From a checkpoint of a small transformer trained on Wikipedia: MLP 768 ReLU, 149M tokens.
Each number is 128 + 24 x the weight over its row's rms, rounded and kept within 0 to 255. Layers, rows and columns count from 0. The size above them is the row's rms in percent of the matrix's.

# layer 14 MLP down (transposed), 768x192, rms 0.274, rows 129-228, columns 0-31
size [100  95 111 103  92  95 104  99 112  96  88  88 106 106  99  95 105 102 100 101 100 101 102 105  99  98  94 102 106 104 106 100 104 101  93  98  98 106  98 104  90 104 116  98 109  99 104 100  82  97 111 105 112 101 109 101 102 106 118 110 107 110 102  98 108  95  89 102 109  99  99  99 104  98  98 105 113 101 103  99  97  94 102  99 104 113 108 105 111  99 106  92 103  93  82 104  92 107  95  96]
[[145 160 100 117 142 146 134 122 115  94 138 133 137 109 126 117  97 170 125  86 121 132 101 132 134 156 169 108 103 140 116 131]
 [108 121  86  67 118  52 114  55 100  83 100 109 132  91 132  93 168 124 159 135  97 104 133 112 111 115 156 128 124  92 131 143]
 [125 138 170 140 110 183 154 153 117 150 131 144 157 108 156 132 118 106 159 110 139 147 118 116 134 150 147 126 106 147 120 130]
 [147 157 113 122 131 109 106 134  75 124 136 132  84 117 108 152 133 137 152 112 147 144 127 117 102 192 128 139 144 111 131 103]
 [129 111 153 118 108 139  85 123 102 132 144 128 127 152 120 125 144 129  97 123 140 145 138 146 149 133 134 120 135 105  92 139]
 [ 86 141 112 142 132 136 152 104 138 120 190 105 160 127 138 145  92 121  97 103 179 124 103 137 173 175 101 159 139 108 118 181]
 [107 155 114 115 125 117 106  65 142  91 133 127 150 104 120 116 112 120 133 120 117 147 154  89 105 164 156  97  96  92 128 101]
 [ 72 152 121 153 156 162 147 110 105 126  89  84 121 101 131 148 163 131 196 121 125 137 152 119 154 132 154 111 121 133 125 116]
 [108 138 113 115 138  94 116 153 122 142 119 140 151 120 118 118 125 133 162 132 120  92 152 100 116 154 125 119  94  97 176 131]
 [112 112 123 125 146 126 142 118 100 104 118 115 100 112 151 130 105 102 121 148 127 158 195 106 103 137  94 118 140 135  75 150]
 [133 122  83 139 119 115 139 173 118 108 150 133 120  86 107 108 171  82 126 128 143 102 114 130  99  93 148 131 127 133  97 104]
 [ 55  96 133 117 101 101 119 151 136 127 112  99 104 129 150  92 133 108 141 151 157 112 182 151  90 127 145 109 120 140 131 109]
 [151 143  81 118 111 130  77 130 123  96 125 122 140 112 127 177 116 113  94 131 104 132  97 147 136 146 109 151 166  98 175  94]
 [131 135 111 195 113 132 127 135 144 124  90 146 108 140 152 118 111 161 123 110 103 114 111 111 122 104 133 151 144 126 114 123]
 [116 145 117 130 156 143 122 171 108 140 123  94 136 151 103  99  78 167 100 107 129 115 131 143 125 159 123 134 134 104 105 140]
 [124 144 174 171 115 149 141 145 113 136 119 185  97 140 121 139 102 154 126 150 151 141 113 114 157 135 122 128 118 143 128 173]
 [116 145 161 115 129 142 157  72 125 107  82 135 160 130 122 124  91 138 165 164 178 109 110 110 140 132 123 127 116 113 115 116]
 [143 164 115 130 115 147 150  64 180  99 138 130 166  92 161 183 117 108 120 139 134 118 121 166 122  62 113 113 165 120 125 132]
 [142 129 113 149 123 124 106  69 154 132  95 133 119 176  87 111 153 148 165 119 186 132  62  90 133 138 118 139 107  96 139 127]
 [118 103 151 142 128 141 148 124 130 118 100  98 113 144 124 127 160 164 103 129 145 158 105 160 151  96 132 131 123 119 122 100]
 [112 132 125 131 174 166 146 135 126 110  94 151 130 124 127 112 150 133 153  85 100 116 157 140 130 117 108  92 126  60 169 131]
 [ 92  87 160 128 122  89 140 146 151 124  96 159 125 133 155 122 155 122 128 137 120 129 149 130 137 117 136 147 151 157 126 161]
 [ 89 117  91 105 136 128 144 124  94 103 143 140 115 170 170 135 117 136 123 133 103  84 114 166  95 126 120 127 113 110 109 129]
 [ 81 130 119 119 134 137 115 138 140 181 119 114  99 131 128 107 176 167  81 103 130 181 140 129 140 125 157 163 182  76 160 146]
 [123 171  96 112 124 131 119 135 169 126 128 120 104 107 130 126 110 115 143  83  98 153 135 102  91 168 121 121  87 110 107 138]
 [129 102  95 128 123 119 148 107 118 102 110  90 131 126 121 108 101 119 116 120 121 100 128 145 128 100  92 133 102 130 167 122]
 [102 116  81  92 107 118 111  93 137 135 149 150  72 156 139  99 135 114 130 108 136 106 137 116 123 124 139 160 117 132 112 101]
 [ 94 107 139 148 123 121 128 125 123 121 119 118 101 128 153 139 121 156 138 135 125 123 119 168 105 168 151 161 151 125 133 131]
 [153 113 141 125 130 140 115  89 126 126 131 126  75 160 135 158 136 126  60 141  77 112 128 144 150 116 150 152 125 150 134  84]
 [140 133 109  96 106 118  94 123 131 136  75 134 143 122 124 112 112  89 136 176 148 169 159  87 141 172 107 102 106 121 144 111]
 [137 117  90 108 131 132 105 141 115 142 134 146 160 154 160 186 119 101 127 156 142 155  91 122 122 110 134 133 109 126 152 151]
 [105 158 124 158 152 167 128 153 132 144 130  91 153 155 107 112 100 130 135  98 129 141 150  83 146  69 150 144 120 126 153 146]
 [147 112 134 103  94 145  91  87 128 144 113 143 103 127 133 146  99 113 158 143 129 115 156 136 139 108 126 101 102 153 115 163]
 [104 138 119 146 108 138 113  55 158 146 117 120 102 182  93 134 134 112 166 139  91 131 119 163 143 147 121 117  99 102 128 123]
 [150 121 154 117 143 110 121  60 102 104 113 147 121 148 134 120 172 138 106 110 144 102  94 166  96  77 132 131 196 116  88 154]
 [117 150 143 139 118 102 122 114  62 128  92 148  69 130 111  90 130 141 114 125 143 112 157 105 124 115  97 191 105 116 140 127]
 [122 166 134 144 146 108 173 167 121 148 122 140 173 143 146 123 134 161 160 150 128 106 146 121 153 193 127 136  99 132 117 145]
 [157 123 116 111 149 110 139 136 161  95 123 146 159 155 130 159 123 130 133 177 107 133 139 163 166 137 124 144 168 145 107  98]
 [ 93 143 151 141 149 100 114 130 109 138 169 121 125 120 147 139 143 138 101 130  74 118 136 146 144 101 127 112 129 145 176 127]
 [137  89 113  77 180  90 111 110 155 173 128  97 138 147 136 179 150 116 123 147 121 163 117 108 100 135 106  90 118 129 148 104]
 [126  88 108 102 118 145 106 115 119 109 116 120 181 111 152 154 101 147 126 120 146 118 153 152 162 136 158  99 138 148 109 122]
 [137 105 178 145 129 155 159 134 142 112 141 130 135 157 168  93 121 134 104 140 115 144 172 133 106  97 116 143 112 155 132 115]
 [133 115 114 128 137 157 106 146 127 116 118 120 119 158 120 111 143 139 132 121 123 117 132 109 131 118 166 106 109 123 144 202]
 [118 103 136 157 115 178 108 168 100 110 120  78 147 125 104  91 134 126 155 127 125 129 125 149 131 138 132 116 150 119 118 112]
 [148 144 133 130 146 154 168 121 115 145 103 137 138 151  75 116 121 138 155 162 139 149 108 121 105 147 127 108 111 134 126 128]
 [129 121 120 114  98 116 124 130  92 173  97 145 125 156 127 114 167 119 131 175 100 134 148 123 133 157 133 130 134 100 121 144]
 [ 95 170  99 126 118 132 114 123 136 157 135 171 126 120 153 117 109 130 154 142 107 116 121 148  96 151 124 171 129 143 102 166]
 [121 162 184 120 155  67 121 108 115 135 152 148 140 151 159 116 139 199 136 114 156 107  92 126 139  97 119 116 161  62 116  99]
 [135 138  83 131 143 100 145 124 119 152 109 147 154 120 174 138 141 143 194 113 158 114  76 143 138 118 147  92 143  67 141  76]
 [158 143  90 128 162 109 108 122  99 138 113 107 140 142 168 115 112 126 105 125 118 138 125 134  91 126 147 144 108 121 137 174]
 [132 118 128 132 115 139 164 112 109 119 135 117  92 138 125 119 125 172 149 139 127 143 169 112 159 115 147  95 162 136 121 129]
 [151 142 144 169  96 136 141 136  76  98 139 103 141 141 150 178  99 147 126  74 125 131 120  62 129 132 102 134 131 123 141 133]
 [156 121 148 131 141 101  98 126 133 117 164 179 173 149 131  73 143 133 139 115 129 153 170 138 103 111 141 103 116  99 118 143]
 [106 152  93  94 173 138 101 130 139 131 115 139 166 128 117 138  89  79  97 168 158 116 153  91 150 131 131 107 147 135 175 128]
 [116 175 106 114 121 135  61 106 151 146 158 130 124 125 142 110 124 127 121 124 125 139 143  45  99 159  60 137 125 169  94 163]
 [128 115 119 142 106 157 114 129 119 150 110 138  89 102 138 121 124 118 133  86 165 140 151 120 131 114 148 119 117 135 135 157]
 [133 147 128 106 175 134 166 107 156 123 156 126 109 119 118 126  95  72 134 137 156 131 122 141 148 156  83  94 126 116 107 126]
 [123 101 168 151 119 126 197 107 120 149  84 129 166 101 149 121  92 158 138 101 127 122 128 131 134 121 153  86 100  74 121 103]
 [110 124 103 114 125 124 135 113 151 172 133 144 166 109 124 153 136 143 148 134 147 119  92 129  81  94 122 101 146 150 110 130]
 [ 82 135 126 125 123 146 136 162 140 128 132 104 158 129 120 130 104 147 116 147 142 121 154 111  95 130 141 131 125  87 131 121]
 [136 111 128 109 101 113 137 133 158 123 138 147 147 164  76 165 108  57 188 155 114 135 131 138  89 160 172 149  83 127 110 142]
 [113  71  94 111 138 133 103 131 141 140 141 193 127 104 139 130 138 161 147 105 172 126 130 156 103 103 141 163 100 150 150  81]
 [173 111 159  85 102 109 162 124 154 132 137 120 137 149 105 120 125 138 147 114 147 140 163 128 136 126 164 149 120 123 114 163]
 [111 113 112 131 180 114 108 173  84  98 140 165 121  97 105 124 157 146 132 136 142 137 108 148 127 138 149 147 170 123 128  76]
 [130 169 143 127 165  93 128 127 165 138 126 124 141 117 102 144 112 111 117 132 128 140 132 136 167 137 119 118 117 174 110 128]
 [161 119 108  92 159 140 122 147 124 124 139 164 153  96 101 132 109 159 135 119 161 110  99 148 112 126 140 110 135 129  94 115]
 [164  99 168 130 112 144 108 145 139 150 128 114  90 114 131 143 124 107 112 117 103 144 155 122  97  93  93  90 131 112 140 117]
 [166 124 128 191 117 105 126 167 155  99 146 134 130 114 130 127 146 119 100  97 108 137  94 147 145  99 104 139 133 142  84 129]
 [116 161 152  95 125 142  95 155 143 124 125 129 121 157 131 174 179 105 155 156  80 116 143 137 134 104 155 120 124 167 137 160]
 [177 173 147 104 145 131 123 144 133 117 141 135 145 122 102 170 147  72 107 126 123 124 107  88 133 132  79 111 130  71 120 134]
 [140 138 129 103 166  57 135 165 151 138 107 158 128  98 117 125 154 135 135 135 131 104 168 138 155 112 164 148 123 146 133 121]
 [123 140 141 138 102 139  95 102 123 129 112 124 130 110 144 127 114 138 131 155 164 113 113 127 146 110 168 123 198 135 142 115]
 [ 88 112 141 116 118 130 152 133 135 122 126 117 129 137 167 128 148 121 154 114 169 147  84 184 172 106 139 117 123 152 114 139]
 [143 147 129 137 157 129 127  92 100 134  96  67 137 115 133 194 140  92 151 164 122 120 146 143 178 108 144 134 169 147 174 140]
 [132 113 170 164 140 111 114 140 141 113 166 136 130 107 102 128 112 104 111 111 108 128  95 117 129 150  93 113 126 108 131 109]
 [134 116 114 117 178  69 112 146  87 147 113 149 151 144  98 133 210 112 143 100 157 126  95 132 119 119 121 132 119 112 114 118]
 [129 118 140 127 148 147 113 127 158 135 142 123 160 130 124 145 117 140 164  80 122 135 131 157  69 116 133 128  89 107 114 182]
 [115 146 110  85 123 128 120 134 144 115 137 152 142 149 102 115 144 124 131 132 105 111  97 122 123 169 151 118 177  61 163 109]
 [123 115 181 131 113 148 152 129 118 121 122 142 126 125 169 133  98 109 122 117 109 144 118 120 115  84 166 122 159 111 133 109]
 [ 97 137 118 102 147 112  94 121 141 142 127 113 136 155 101 130 157 125  83 122 132 128  92 117  97 165 133 146 120  95  95  93]
 [161 110 125  84 118 109 116 114  94 108 132  97 108 139 146 123 136 148 125 100 167 155  94 143 127 130 160 115 139 161  98 170]
 [106 138 134 146  92 137 175  93 113 113 137 140 157 114 121 163 131 188 134  83 135 106 162 121  88 143 126  96 174 172 130 133]
 [103 147 165 147 131 124 125 143 118 105 136 115 133 150  99 133 128 103 127 128 108 154 112 100 118 125 132 116 136 115 171 154]
 [142  92 117  75 121  89 115  81 107 110 128 149 156 140 126 118  99 114  77 119 140 104 141 126 134 112 165 108  83  58 133 120]
 [121 114 164 106 180 141 133 101 110 113 118 138 141 115 113 148 116 128 123 185 173 113 150 108 123 123 123 133  78 105 136 176]
 [128 148  88 126 108 144 133 153 119 110 147 140 111 126 125 147 134 129 122 171 123 145  77  99 115 111 124 129 114 167 163 119]
 [119 129 123 122 116 104  92 153  95 145 132 156 110 104 106 148 156 127 109  97  93  87 122 138 160 110 127 134 152 172 132 158]
 [167 138 105 147  90 150  55 142 114 124  95 147 112  73 133 157 131 133 138  93 121 105 173 131 112 124 125 149 141 119 130  99]
 [111 123  96 121 125 120 109 171 146 121 111 118 120 140 132 143 135 150 147 104 135 130 104 133 186 161  90 140 114 154 152 114]
 [120 148 145 115 139 165 155  92 171 108 109 107 143 140 146 127 151 161 126 163  76 144 144 135 116 135  87 113 122 126  98 155]
 [163 146  92 153 135 163 115 124 122 154 103 155  93 115 163 173  90  92 149 173  43 109  70 168 147 130 106 147 162 142 118 110]
 [145 113 138 176  82 180 108 152 110  69 136 133  87 154 131 121  99 153 107 145 118 175 120 104 118 136 144 100 117 142 112 133]
 [123 120 112 128 113  94 115 115 119 127 110 135 133 117 106 135 141 119 103 137 153 168 136 138 141 128 136 109 127 175 109 153]
 [120 122 140 126 146  82 139 118 122 126 133 138 121 105 180 126 130 145 144 110 126 129  95 155 123  96 118 104 111 106 113 141]
 [118 124 147 159 155 168 122 131 147 147 135 142 126 160 108 110 124 103 133  98 102 158 125 109 117 177 102 116 148 145 155 123]
 [107 109 144 125 128 141  98 158  84 113 153  98 135 121 103 121 115 104  99  98  98 151 129 112 157 122 129 101 143 127 113  94]
 [149 123 159 107  92 135 112 163 115 108 144 147 168 134 172 113 126 131 140 122 120  95 124 133  88 113 146 141 103  98 150 127]
 [171 137 137 112 108 132 116 150 191 119 120 110 106 112 139 131 139  97 161 128 117 128 132 172 151 128 149 116 103 154 139 137]
 [155 130  90  95 141 104 123  88  87 173 105 121 164 185 107 128 184  80  97 124 102 150 119 124 118 103 125  92  77 136 154 136]
 [148 142 131 151  96 127 113 119 181 118 105  79 143 132 114 146 132 160 151 139 108 139  90 156 128  81 102 154 124 102 148 143]]
# layer 14 MLP up, 768x192, rms 0.264, rows 130-229, columns 0-31
size [ 99 109  94  94  98 105  97 107 100  89  86 106 102 105 100 101  98  92  95  93  96 103 101  96  96  97  92 107 102 110 101 102  99 103 109  99 107 107  96  98 101 112 105  99  95  94 100  97  97 120 113 120 110  91  99  96  96 103 108 100 100  94 103 102 102  92  95 114 110 104  92  95 103 106  99 110  97  99  97  96  99  96 106 107 109 104 106 105  90  97  99 103 103 102  99  97  99  95 106 106]
[[128 105 114 167 144  99 138 162 104 142 133 137 116 133 162 121 123 120 117 137 128 114 145 118 137 156 129 148 153 145 113 118]
 [112  95 134 120 105 108 145 183 146 162 118 111 154 120 113 134 120 130 141 139 138 164 124 164 128  93 121 144  91 162  87 115]
 [ 88  94 123 132 123 152 169 144 115 133 129 133 132 133  99  90 105 137 132 102  86 133 145 160 135 178 104 123 137 123 129 155]
 [166  97 132 127 122 125 113 166 147 125 143  98 103 129  97 133 103 112 130 119 158 126 168 201 138 128 120 162 153 111 132 143]
 [126 175 136 127 108 115 138 154 100 141  65 114 123 143 115 104 122 146 105 129 151 114 131 111 126 120 126 109 106 136  87  97]
 [185 109 121 133 167 132 130 160 135 148  98 129 127 123 150 157 120 150 140 176 122  77 125 122 123  90 105  88 102 184 146  88]
 [118 110 138 135 138 129 165 152 107 175 126 138 143 189  95 132 140 131  95 159 142 148 137 135 153 138 145 137 118 112 159 135]
 [116 112 135 128 123 128  96 126 151 197 164 107 132 105 154 154 143 118 167 116 135 121 154 136 130 127  87 137  86 147 125  93]
 [ 94 180 106 134 126 126  87 136 155 133 164 114 161 134 125 161 133 155 109 128 144  88 103 118 128 127 131 115  92 124 154 148]
 [138 148 118  65 157 112 119 121 110 141 148 155 145 175 159 130  67 140 113 132 159 139 144  96 199 133 118 116 118 146 146 146]
 [170 122 119 148 137  98 162 167  97 153 125 133 123 166 142 135 124 133  79 129 114 136 127 121 143 117 164  93 118 138 133 119]
 [126 165 164 112 148 117 187  91  92 135 130 117 117 171  92 139 111 100 108 128 141 128 171 134 117 137 101 153 140 142 136 147]
 [126 127 128 145 163 102 127 111 145 133  64 112  97 130 120 114 104 108 143 145 127 148  94 138 166 109  92 155 100  84 117 108]
 [131 145 135 178 110 113 170  86 107  87 138 125 162 147 136 150 133 142 142 125 145 168 109 152 146 117 115 153 107 115 184 128]
 [128 159 139 140  96 173 120 170 140 105 139 143 155 163  99 162 104  90 145  83 166 121 111 111 127 120 108 153 106 153 112 107]
 [106 160  93 113  96 157 147 115 164 180 163  83 118 128 152 139 190 104 128 151 158 156 147  83 124 129 157 110 118 103 130 143]
 [ 71  92 126 135  84 113 104 135 118 162 163  91  99 108 127 124 125 148 118 113 140 127 129 121 144 161 117 142 120 116 146 101]
 [113 141 146 140 112 175  92 134 173 123 121 163 108 159 152 133 120 150 125 102 143 102 113 161 105 150 158 116 173  94 150 146]
 [115 126 150 130 135 121 117 101 162 131 113 142 149 138 101 128 136 145 163 186 112 133  89 147 126 117 139 139 158 104 123  74]
 [146  99 122 131 151 108 167 117 168  99 143  69 118 110 145 125 118 143 123 138 126 132 149 137 115 116 139 102  92 100 144 124]
 [131 149 128 144 113 165 108 118  90 177 141 109  67  93 145 110  98 122  86 130 138 128 125 168 117 136  96 157 129 136 111  83]
 [150 178 100 104 130 174 109 137 133 141  97  94  95 123 135 127 117 112 144 134 156 174 135 124  75 148 129 118 115  88 151 109]
 [ 67 131 146  94 127 133 191 112 105 124 107 144 133 144 122 182 100 122  95 171 146 130 167 181 112 166 143 121 169 138 157  78]
 [ 98 105 116 117 129 112 135 157  94 143 112 149 143 184 145 136 128 182 105 127 159 118 152 162 102  88  91 159 146 159 120 128]
 [129 164 180 146 157  83 118  90 135 146 158 150 144 135 140 118  75  92 131 110  93 138 121 152 126 159 116 133 175 106 106 133]
 [127 124  94 173 118 134 129 142 121 134 124 124 146 154 176 118 127  93 125 134 121 134 123 149 167 113 141 183 156  89 127  99]
 [128 166 153 102 172 168 145 146  96 160 127 161 141 105 130 150 124 120 127 129 161 135 112 113 167 117 128  78 118 108 120 133]
 [185 106 143 119  96 100 126 137 110 145 149  95  96 124 143 155 153 121 120 122  92 118 117 133 147 134 127 166 127 159 137 121]
 [163  91 137 115 156 124  93 142 102 118 125 125 129 170  72 108 101 123 110 106 130  92 164 101 147 120 133 161 126 124 131 121]
 [142  81 134 135 112 136  98 158 153 149 143 132 120 120 112 151 128 100 127 144 179 151 119 162 172 142 148 136 156  83 121 116]
 [119 131 105 102 154 126 125  96 115 185 107  97 108 128 102 118 181 109 104 135 117 168 158 107 109 138 101 146 159 135 130 103]
 [138 152 156 107 123 137 107 159 116 164 139 102 170 113 156 142 100 128 153 171 120 128 148 160 149  74  78 172 154 114 137 118]
 [125 105 122 104 116 156 148 161 138  87 129  74 139 136 130  98 112 140 134 167 140 104 156 163 110 140  99 107 127 155 140 178]
 [ 77 126 102 145 176 149 117 164 135 114  99 154 130  83 139 141 113 109 156 113 151 128 108 132  97 135 126 133 134 167  85 152]
 [126 123 145 126 136 124 166  75 114 135 101 100 122 150 108  81 158 107 124 166 111 128 118 106 130 124  94 167 161 162 111 121]
 [112 105 133 121  87 110  97 132  92 114 128 158 116 170 113 174 150 106  83 158 133 125 102 100 109 135 135 134 162 145 119 133]
 [130 148 154  86 134  59 103  96 147 117 113 153 136 112 156 155 139 150 140 135 125 164 121 142  91 140  91 108 141 185 133 130]
 [103 135 141  91 123 123 125 124  97 108  86 119  84 139 134 116 135 188 145 187 158 124 133 150 113 154  93 130 128 153  92 173]
 [132 121 178 114 154  88 139 109 137  99 156 121 105 132 147 107  95 119 125 107 133 145 140 144 151 156 102  96 117 118  96 139]
 [122  89 130 142 172 152 122 117 100 142 155 113 133 186 117 150 128 102 120 130 105 101 145 183 125  98 110 116 114 126 117 141]
 [132 171 122 138 104 122 138 140 122 152 114 141  98 128  83 129 143 144 146 128 110 155 152 171 132 144 136 139 158 161 159 110]
 [157 121 171 127 188 125 129 161 116 121 108 131 154 127 124 109 139 120 111  90 130  61 134 107 147 136 138 108 161 144 200 191]
 [146 111 149 159 142 172 110 110 103 121 131  94 135 125 140 115 103  87 154 129 116  89 169 167 131 168 153 111 122 100 166 115]
 [126 139 135 109 151 121  87 128 146 127  93 149 142  47 127 116 118  86  98 140 128 138 174 125 151 163 116  94 136 123 119 139]
 [135 119 105 110 142 134 136 100 144 115 102 124 121 124  87 140 119 110 131 145 120 133 106 116 146 115  73 128 127 142 149 127]
 [118 155  96 150 114  78 137 119  86 131 126 135 150 137 120 133 101 113 160 129  98  93 112  89 114 123 135 169 105 150 125 157]
 [113 155 112 161 102  93 132 109 122 136 112 105 122 129 104 155 152 107  95 111 128 155 118 125 151  62 100 136 140 110 151 120]
 [159 162 134 112 160 113 124 159 121 112 138  89 196 111 121 100 135  94  91 131 125 106 136 175  76 119 161 168 138 143  87 122]
 [135  84 122 122 112 188 107 122 147 172 161 151 140 167 113 172 112 140 143 139 137  84 109 116 166 145 126 147 107 125  77 104]
 [121 115 140  71 167 116 137 121  94 206 143 164 118 147 160 162  98  89 151 126 100 146  81 125 121 139 161 106 172 183 130 125]
 [134 107 151 120 153 151 153 135  91 114 156 107 111 116 123 147 125 138 134 150 114 131 124  99 124 137 116 107 106 140 151 127]
 [132 140 116 126 134 107 139 139 123 128 144 168 136 138 121  86 140 155 172 142 130 136 148 127 118 117 132 109 153  70 113 135]
 [143 128 170 141 134 121 195 142 139 142 122 102 124 186 147 146 137 144 166 154  86  79 123 103 146 140 123 119 133 118 137 168]
 [123  86 129 143 129 141 151 169 149 122 144 148 132 151 115 134 146 147 120 172 124 119 175 145 112 135 107 132 125 117 151 100]
 [166 135 158  97 171 123 146 106 168 135 130 151  91 138 121 124 157 100  72  99 172 155 145 135 104 120 125 181 146 113 164  89]
 [121  98 112 170 158 154 157 154 121  96 120 119 134 108 133 135 117 107 156 130 129 123 163 121  84 129 135 142  69 159 143 114]
 [113 112  87  98 117 108 139 134 106 113 130 163 121 121  98 118 151 108 137 101 144 129 105 118 147  96 101 135 109 157 139 110]
 [ 82  94 118 143 128 154 114 143 175 181 122 173  87 115 130 143 133 123 113  96  93 108 105 174  97 113 138 128 119 129 132 160]
 [129 145 142 126 130 128  90 142 104 149  69 115 143 114 134 139 112 140 174 121 133 117 127 140 129  88 113 175 174 104 116 159]
 [119 120 137 131 114 129 173 116 184 151  90 165  93 130 103 137 113 146 129 114  75 138 110 130 105 154 141 136 151 136 130 114]
 [148 115 124 140 183 121 119 102 138  74 112 120  84 140  86 116 110 133 110 149 120 150 116 100  72 163 135 116 128 116 155 121]
 [132 115 157  77 158 133 187  91 141 148 112 114 107 121 133 158 123 143  89 122 118 191 143 111 135  97 145 137 149 143 108 138]
 [110 150 129  82 127  81 107 121 113 113 162 162 134 142 165 140 118 101  92 113 118 145 114 141  85 123 132 156  93 139 184 120]
 [128  99 106 115 128 147 128 111 156 145 121 134 112 132  89 159 154 126 119 126 106 150 103 151 125 124  82 141 126 161 104 143]
 [133 112 123 109 129 120 152 144 116 126 139 140 152 146 103 138 141 159  81 135 131 113 112 130 159 134 140  89 190 138  66 124]
 [115 173 149 134 127 153 165 100 115 155 120 128 139 144 142 118 130 107 148 134 111 128 104 116  74 142 128  90  98  87  96 140]
 [108 136 143 150 129  97 143  84 174 163 125 124 128  94 155 142 145 179 135 115  88 126 127 125 120 104 129 141 117 122 131 100]
 [ 91  96 164  89 104 116 142 126  69  97 174 137  99 137 167 191 132 136 119 137 160 162 119 168 139  97 124 126  93 139 101 151]
 [126  70 110 136 111 116 119  93 117 128 104 112 115 117 138 101 102 150 124 111 204  93 146 146 166  80 178 165 150 103 162 111]
 [109 145 127 135  75 116 137 113 141 134 124 103 139 181 102 121 161 132 146 174 161  97  71  84 157 156 117 137 132 159 109 135]
 [103 124 131 118 138 133 113 120 128 157 130 159 141 128 134 145 135 126 112 131 166 133 133 127 103 127 145  70 113 167 136 156]
 [138 108 153 124  75 123 122 168 160 113 100 127 117 116 120 138 108 140 138 147 153 180 139 138 135 116 114 134 115 162 106 115]
 [121  80 130 132  97 120 108 119 144 139  67 130 119 135  97 143 113 119 157 130 159 153 128 125 104 129 137 141 128 115 166 122]
 [146 136 154 134 118 114 105 143 179 104  99 133 109 161  98 119 129 155 111 145 123 125 145 143 112 123 116  97 117 134 139 128]
 [108  82 160 149 109 151 134 150 119 103 144  61 111 111 167 124 106 129 168 156 189 130 127 166 153  97 151 125 175 111 150  98]
 [179 147 134 158  93 116 141  91 152 109 137 134 128 131 115 193 147 130 151 128 155 137 160  97 105 117 151 156 150 105 124 160]
 [148 120 131 121 116 125 139 183 143 124 146 131 142 139 110 136 128 127 118 135 107 147 105 158  79 102 122 115 143 116 131 117]
 [119 101 121 154 117 141 127 130 106 137 142 118 121 132 168 152 106 104 127  80  88 114 122 141 117 132 137 108 157 153 150  44]
 [132 153 119 177 151 113 132 111 149 158 119 147  84 104 169 119 116 112 110 104 125 130 151 131  84 121 132  93 140  83 112  92]
 [166 121 144  91 100 122 106  95 151 116  85 116 121 137 141 144 108 116 140 136 133 116 119  68 145 154 159 115 125 141 122 123]
 [109  98 108  94 176 139 152 164 111  90 126 149 176 147 121 191 137 117 120 110 126 110 105 139 111 131 139 133 151 138 118 108]
 [108 141 153 143 125 134 135 134 133 111 133 104 136 117 126 146 140 107 105 144 120 167 130  97 141 111 162 126 174 144  99 120]
 [129  93 119 114 148 167 158 141 136 118 115 150 129 185 102 141 110 127 105 135 107  95 154 169 117 149 162 118  81  65 111 132]
 [114  68 169  99 199 127 109 128 128 111 140 105 137 105 116 130  96 153 146 119 105 165  91 152 119 126 149 115 134 105 169 135]
 [128 102  86 128 169 115 147 129  98 123 148 124 124 127 102 144 152 136 107 111 165 145 124 106  86 109 154  84 120 136 127  98]
 [ 99 143 136 118 107 134 142 154 107 153  76 153 117 145 149 114 107 126 139 139 125 150 104 119 105  97 127 189 153 157 105 134]
 [150  93 129 108 138 111 100 120 180 102  83 193 132 119 139 103 150 155 122 123 131 121 152 156 101 158 114 115 158 166 120 119]
 [143 153 120 134 110 116 108 163 120 130  90 134 147 137 108 130 117 115  79 101 149 156 116 107 150 131  80 140 140 110 135 143]
 [125 148 133 143 150 175 158 159  96  96 132 131 105 116 110 135 116 118 106  76 166 141 159  85 126 142 111 136  98 146 136 129]
 [110 101 114 144 153 107  95 100  99 117 139 130 122  89 138 108 157 101 103 123 139 129 119 137 156 172 144 135 129 104 155  90]
 [133  91 139 168 118 112 111 149  74 122 133 138  77 127  95 137 126 102 155 128 149 132 109 112  94 139 115 142 132 111 152 105]
 [116  84 139 133  96  51 147 123 159  94 123  99 101 134 123 151 136  86 104 173 134 168  96 120 103 130  99 134 124 161 106 143]
 [ 87 167 132 145 145 110 141  81 129 107 112 171 113 144 122  97 155 151 124 116 163 112 147 139 124 113 134  90 181 139 112 133]
 [144 149 132 130 154 121 144 125 123 151 120 188 100 128 116 147 147 108 123 133 126 176 164 139 130 136 150 105 160 137 130 162]
 [108 117 153 126 128 197 156 150 114  96 136 140 109 142 103 137 144 150 143 136  83 119 100 126 169  87 148  98 174 132 106  92]
 [117 135 203 140 106  91 127 171 117  87 131 122 159 123 164 128 103 131 131 157 122 106 149 169 132 154 165 149 149  92 111 152]
 [ 74 139  81 116 142 153 118 135 137  98 102 120 109 137 124 104 133 187 143 124 161  82 128 165 140 101 129 150 172 190 129 114]
 [134 135  74 124  92 116 121 131  94 107 142 154  98 166 145 121 110 112 122 136 108 143 148 159 135  88 117 151 137 100 149 125]
 [ 75  99 159 119 101 147  87 155 123 179 107 128  80 169 127  67 120 122  73 155 135 107 156 162 115 112 132 158 126 106 124 131]
 [128 132 135 110 166 106 141 152 126 118 119 122 160  83 151 138 136 139 127 147 122 156 123 164 113 167 160 115  90 125 101 105]]